python train.py --head_dim=32 --norm_eps=1e-06 --positions="learned+rope" --rope_fraction=1.0 --init_std_o=0.0361 --beta1=0.95 --lr_head=0.00359 --grad_clip=0.5 --warmup_steps=352 --schedule="wsd"
Each number is 500 + 50 x the weight over its row's rms, rounded and kept within 0 to 999. Layers, rows and columns count from 0. Numbers have three digits each. The size before them is the row's rms in percent of the matrix's.

# layer 6 MLP gate, 512x192, rms 0.0475, rows 325-392, columns 0-95
115:559517480535463482442491465501494546460564454511562516451494537483572484373498537471511455434423538549537424574573542538533518470413587484563447577471565558507432526439587549620509462540468588504606464451515487434547508546538607479588443517492509510407579518480510507462565464486419492512
087:470502527580474528447535547544460454588430515505539453501502440453615456446444521545532476507424505499425461551572512561479544416519526421565549476504497462425560435527484477488587563520514412538618487480505420587557565482458519501591518482602561541447472472451335485515472525508494404478
107:540458495377469489533485541494544398450505515534443530457522529459451445566543642550477537475511533552562415460419484522526444443484484479440483534548486486413475450522515487429490577476492515461520414534460455518448509455413597550511406410508504547523514533485558602535367383407430427483
090:504446494593537458445473504535429419508452498497424457521464488576495390479548533529537513458533482476464420507519507521532489439474469460478547470503551556405515453515509578548432454565596534484486436461379507566447535449500596499469520531544499572491475401426419605507481396451498542522
099:483541524509471487479519474542586461516460490526557495488466483506588471542553443497580406480462504520536487536566555491559466549479508547534446411523458487466568469455508447452488502446514475431536499454454439470444377551537525421463525525431446538464473566491566612424518536559453487503
108:511556417424602545494572515484478465503516484525530574510502583557382532444450507460510558412535410522401425565443502558512504629445494553560447469530589558451489510584428522578505525489485516541557513450522561565466468450444487546519470392498546479501447465470538499562598527522488572578
100:521437473467479501523514522412472492491543491470528515549468577425533569435500499445552544444506519548488464555496513579501546577483607543533511615526596484464425527490525560547514663492509606564558493500532550461528506495505478587509549478502503557509517515488502513475564539399457586562
103:470591463542547469494470511505515509500470484570495464495481514441567539455513533428501438473464606542508520491563439629523468550536545397548474471425561478573506466516609445473452533433451464453564452472577437494541587514468502466546456460494538504464606491547495508508456546510485537580
094:488447552548429525552463488544533432581515547449531513549534607456429542439558517484616505427466462569385480511432558504539539480455546503519493489557467530406482480487518529513462476430434481482507555492521580562516456547444548472461600569506447492485476488448501567545323484571459464438
104:548482568494522571481487464533508466442423527533470456437497640494554503462489463457486580490478449572492455467484540479477475515485540454522445465525408529405406452477497489455515520518480531478473436519571543499627509514529471570524448539480496490599405522505530462541409496515506518531
094:459454403549414521505475537525590463522512501585542516500517440436444501458498464526626656457470485475451525480541494506556525548509623355534549473521483544420469487550465461595553583402478564539472555471440503445513510542495479502430502497519501477455509564453372497497418499495443469503
096:477480463491485532470555538346587478480520519499510536553455541507465545386549523471596480465468356483425496582565539480554530528520504504490506594631422475502510502487454487539505650463546574467537578466490504481523463496504449594547531539501503566464541424532561498581396489477435447528
105:424520613414553484431469438530496514493417510602527566575444494485521407491434480425459487472568444505517369523494452507457481495425481517444494476511500568597503527467490429536528553479460540367518535450560487510466522498556497484514523512488512469451502592457466607379539605576481556491
102:480350539521509504451432498612458413440488424511491493490419548541445472525419497508506577497486446507446472540574513518479482386531435393600429550503481520486553568441534519406537547538599565570477470482450517531538527428525529485463469492469515540437418455488488532436534480457547522532
091:536504559497452453509523454483535448467471463466570454474484604537413524495389496552496500485510490533425539452582488559481440486495556473432460544418521507440464610516563479476654511588392483500516544527502461530600533567611478432539506522504499524490418553489521564475508549605534505494
096:550569492535507493497457496483483582433516445447475485554455482486631478508425494401576486509457458457553515493470474536528407470559498505509492528423591483536561532443587457469492488462445494489572500490608464472436513493425547523594467496487559454422559494479405447498479548511561472511
107:505492589489520558509543428565487426395491516487512575486484534443457511524423545486548517362416511528513547563499491578555525507492529414472438502516532484521481537549429468534562539527505462544520518484505508474549545560521523522458452431494524484473525478531513524465553607540521541465
100:507484559405555562494509542540588442405466464521517478506472531465573420487388470546456513490413377514457470440494520520483525513572534459517391494483568560463518463542546446479448572517451575485542435437526535481548559440459546431527491476518505547518576468470485568502552475492472618613
102:516453486441493467404590528502531396418487472582570589557517536470391531493480508556668639468489533595498486508518442536539526492470488446510443504553514514495538456569454511484516669424472505514475490522496512454458495508442396461510512464418573558504445532527530572514485524489446497541
103:446515508491481510553429440526515464477424604480452498434474476529561464484477445436410457477501474563511505590504584527419487465505545404603548515587484479513560420480604579459505480514418497517487520489491502512480537540541486528485495416484430499535470527534439583472476551403456398506
091:479478547557458523528417459560562484487537492677490423479457423450571461485554455473490524565460554439459582492470522443455488477565500428487510504570554537557448450451562522414418541600559502457569489491501503522457515498509499498441557601586531528547498510462527502516441533441525481518
098:487398392538487501451481468455496551514544475558412519536564502483533525430582488485451508530484476449496538582427514598447544485549534482401480532440519493512517472504520547546530609427432575528503503394420584502420471507560583474413511453407464488469466496540561438549406531453419450500
112:524470473449582466449577491488499522554486437564481537583610567547479470441452483551471448338488454509498582543508445486541561511498521469445446496549524471643550491502536480477586590485470471490546507411516520515469558490522487489519482447458538469513440544482471535488608551489498448548
100:533465539562540508544427498500462489549527522475480421488544566518502448431502495520520525442529512603497440501509593490561449459522512475505474528481406527491444519530434597551545499587554487570526544547526538568521487492597451518567542546532532560498472419470480454703475460466559446453
091:532535459438475623470511483563471530454528487485500550475545536482359554421482462510487497542480434517506583531541496580429363481495532618578476479550507528520413416506482475501500508479573495408496573534530547379523439483503509417474481430556459505579553527543504407539539534575463517521
111:496470486462441518512506494477531533468511454449612537506641532526486420497517485485485512443511445569524545388470490557521579500549515485430519497574541571462468456502450574489461541421522443483506550495389569518391492537613470479509562485536402452587506499471446496509521540575579528529
105:564353421444498551502453498504466496519462403528521391517491567525533477554585511590493456515488497485431494509484470470517487467489512473589413499526492485478498522528575455445464491447529621488510499510464435485473466433446571440491412476480565592539450610513521548507538471428534483466
093:489585557572478534489518449535401474460576377486469443479467438554489449507557532479452500529467453439455440522472503493454539470443432413486564468518411481508538440555537475474507490531517432479496488465398460551567525522525435452453408428447511507476462500517616506482512472527567447570
105:561505486507475484521543537539521601579494442489415410450526494553526492500574547558489465537547586508531463415407468469485495435523437570461433486476414450525501433547455474410482433525498512483450411540485396437577616472428539426505481560520492477532519497559551448590497500449533461555
099:526532556575407589549500546521445560564541464483505498473464521541405417499561478446568487514513541449486483460505434512488449493574458498559473555500423448457419517507417522513504530477573501499517531475493550516431513455493447482474616503480475494531445478547615489637512510484491469460
100:476437398541379597524528509460465505631583482464421451532587526515396508456597478449487578507499453488398593493495435381542549577569562429460471515539455538501456485487480502469512484480489421611502496555571549572557527464476461452493526575534443535546427511471467545541465551489526533457
097:527443567487539442495339533543539483513551486502512481515460522471494506598596427450509433491559494469493515398441507437426521546461548519460492410534603461438485418549521587513522456523512532535457497541431537456491467388537443532457535516459457447456503513546450512539516576463501423517
109:475491605481443527541538445480556541456494507540499534469562519458508497502545475492491491434403456509539452482577502537442455519481535466569508498623538523406501515549445561539449548485546521513629491355493477467521549478531480535485472490614540474451462365490488444497509464438474530541
089:561413490471523482573512526439524477504476554482550428445491570561421514489481421485520499442465512519412541551488499489511527507529459520490486546574421451549528454542585463460626518487406533522499570506456485452467544516445506473384478475477406473501457481473574489502442471560508509600
107:554455432482385501489485486481495627511513485482547531563480617494570595521487403531545538514513513468448485589457515458468426445522464481447464511488468563553476533453579519421489444476568501522473524572520582458517439493486411554512502473411512570421490468530487472542504521609435500556
105:512563534481495539474528473503487422426428417550477498518574502528550454360501515523446558494488419505536475585478449520533580474497509400499365501558532537483532429564456565418527544467442515501521571434582505541404564569525408540471543491600484491531531478469504490553590488424434557502
089:426467453533457548528410599516538457529628530508482502533491496482453458525575501450508519483435499423435565454435556419547586494458527557477531519530454540536522381489581512489498416472520561510490479519500589455519474515407409532559517517448554403500485521511439514532473475418558482495
095:457456538476396520608478504539477340416553475555500439499472525498470461459523532446502644454437439512480489497541543513504486504536505398482469490559497489453519523447489635488500536540520452445495441461491531556473508490569418536498455446502507480493513431529484403525551578467562431533
101:445502562458556492406446459444512564421506448630549570576470453510588478500537524435561487477443368475576420448420486464489464590534488482494513474502521491610442538434556336405492573399446473490548469475546542414440549533515522466519509559507524415493533443505517456492445613533481565521
093:515428530531531446477503563472504599463480471491552524574512509422471446488528457535536521455449463460540589475525461500523467508475650529465547557525491534582515551474537497504526572414484586487546441466430525425537460452491599418552526475465557464494468578539550465489445600553518486533
126:562486559484517512490518518490494387380521400554504462520467560466578410475481502509532552465411430558554385510490502613481488504519493485539418579530452564476425482492550505402496572524449558436535442443492456499564536541541458511527466488582572514567485479523542497511544531431448443545
091:506460449483405511510508573464493562613498426459474500513442472464457457493568451553461484534432462495531548456416469518535527565482441500478466470526522494493514483556511438521381492469542522447532439498542496550492585516419500544459544534572513547523556498506453499617539513466508525472
103:503405545534495489531511593507507511516471500443466447538475583483526551495466507481504495574416420554486425539482524507640564482504485427588481584408428504421465578510495620515461454506487519509496489480537596497475437514456496537479437434461458465472533357520537416562514519382380438447
103:559470498506450495487503561475446431574442503483529503500475557471558499431504544508559502545496510570411485578562561627477435383538544522475530514556468411444545561457441554545497543578580503529560518475515495463496429531466504539528434445518487526510423433439566459567507416482514405471
097:501398534396480510521553421451496506556565467521398437536481529440477458443506570522450564491473476490445494528493545554499435471547512412438454543550520477501450504468443526459462517571522482595493457545530481434484509412491529479563483452515517544473542469486534454605552443419512459465
103:446507445353523521526473520542473417502607562531551518434532548522424464503476490473550488505460524534522481541496493598495492505556595458504519516500506533464469507567470630475598486473483520552475591502450475480508487499581406551453502469492451458641448441454395518548589491458508493489
103:475453472504518587505455510493529525546480562485515517530535474423585540499508501434472492489512467354449567546510436503504512523559534411545546546459492533546512540503484439568428562482376399536487503469534477555538612585539451458490566519570511531531567469443405362507528526540479430399
120:577460551583441563477479497515549488481512493502521455470500509419586557470619521498499450545460473517506472476418544496577533540458503469539417492518488627378447427495547535546462413452581476444549534451591476508516551573488611478525502532535530501529519512493531466577432435499423478527
095:491502501607431485489514418545508468584409545536442521503477441514506522533541460545453486461546437564480481497520528564460479483574579488567552445535482524446547486604508499524531510535482443515524619409397453532601488529556554500528573520544503543554498412283411454478496435511534397446
104:441514511429513487507600485458478430475506547548588594547487587497432484494388513458501503354495447550477520501574506524448597512462500518494531519492531514513504573532525466591522485460453457561505541475502530535513513479545470491427523466496509493472517491487410556443446512595517494480
098:514460484444450631579536503491542520486437456506466450496528498451483488536555425474463435483467473483496549473455522594382558418436427568517567596589588439539464561556468554470462523535479487589448569522520495556483503623517460446511538475444488419429448500499420442626473488488506456498
108:575398533512578445430451480584483475393432503536484515432477623461626531472457415567570498468469463583444549523620522641591560539511506480551478525513574489513490554463491574448509529519504533505518525497555517457460447528576522463595488543521530483551518502515422451485452438498406564546
100:456583496505473545469516481459521494478526465640573557500548500489557544523476501466477591495472479544508544466473382515421433484481497495482393439518501527590474433523519349514382498452528479425517489439500453480528470526455495462528538494466537535505490517515504509457485555510535485591
098:534550583458437482490434484576502510475431478458476510448514552553598450486468508571503446385496498438496544579430479525531487441496448487450483474554450458528525469358571489401574618505499470492538472470546441499513489663453584451487496593514427516603567478422586462512530514393539522550
099:496490345582542478499415490493505511534432556441510500494495506400454459460533457452558395494512434482474588506531456531504523530636502485470399502519508475460467531427517459541460521481503445545595564474470485507461500467490604495537532438491581512576609530490436402557518480416545469457
102:429531534499511524566460544555479458475466608543499436547436481449584471550558522473464536466444548521557436498489497559510496426569520483554567493494520557459445553476536538427410405569512521474466523535462506539553508622476524457485473532481468585416568496529436543463484430441511405503
103:515424490462560583538462499442484591496470494531531544503606361503513512484621503512586548470474495466468534478470433441561533511488510486477478497619495571519495431495447501386434459451514481437445452506456462450445496546451498458515511572449520541517438456528520463530510521497476403437
105:496509532455526513444452534512507557456542434559497520486503513599497487474422525517503487467511519561508574494530488533412462499551485508556456510499503475567567477416469505449516516445481517510447488478488447530512572411556547466382430468496564506417464483529536495445559552588636482570
094:501633535476404519491404502493552536515510523512487479504427514507509473473530456528547427493491497481479588509576474471499425533557491553482539410522454499565497516489571480511460398459540455433475475477525454525545496454457509552430563498504435527545591487481414498428491534537506600603
108:556508574504514657529481519535558528547510570502536475493533486415499567540575496498470508496534556564461497555497485504538557420548537400550461487490583533508403474519499519558411405520534512452517519454519539488502597580435606516487481506533507566437554450459461550556468520530509559471
105:602463525490455563492472538512551552504498491454410448468434492381526510438604529485445446494491490559559452542477595610477500469499592490487522537509548599555559497481538509474478415527446584544556491503501538491458489602539521494531461437447586516420454491508515477489561463473575464372
107:524474577441414560445598443499573523541461561611588521407514513469547548455442522568448540529584574541623544436543557450557493520406511538496415529510512493518476457574586526544399421515536551462554487438576565529611563485469458533465511536546440576553557576516461467490483474497414517513
093:617605500569522525529493510551548477482489543496439450527517566529547486536486598496600498464560582494493565504449524554520420487572518542446520426498541385571515503509523468500441536596494509556527522510505418471528580470498486477536498475444493468536544490532493415520429655536526492561
110:481377467436535498423491493542412521412478416572566587489498543510470441524510456474474624526422402510500415504495392493486495417466494510522480490554451535552460444489535459450533630416514528476521417488394511456480395455482484481520492485494504520564405513525593464411422407512513448584
098:452532414515552459500535442450456575607532498482536465539431502575505595458546430536594391456515475500512456480483472479473473504653528562453517493420534537539439487467595515562516471470417474521500551542554464490527471496492624453450542505539545444504622555528487478523495495606504486521
099:522516518497514459495533514501507443397447529461629461513456528562537393514565588467532527465563534530406473548550497478447515475519485455447486493536500529412493504450548459512553420548516489494524529419401446486516525551500495519482594492573546391447364494489535490419486512482505490481
101:525484538559396628543506547580482464433539489527484501399489585505443482518562554438537541529427458489447500537438496435468488484562440528521364471547553502430497451565498486506491496461457487475503499485532476452475496514507517504437548612523461543520441545409527442683454519400516431562
099:381479441478423451465566548430488393502507574492482524481461512490497487498471362566522537524459509488515477402559532515507531482560630499478542467487450510531584556513514536564575503535421527562521533471504575488561544517414477482486606469417429524493489468515474535554457490508489510440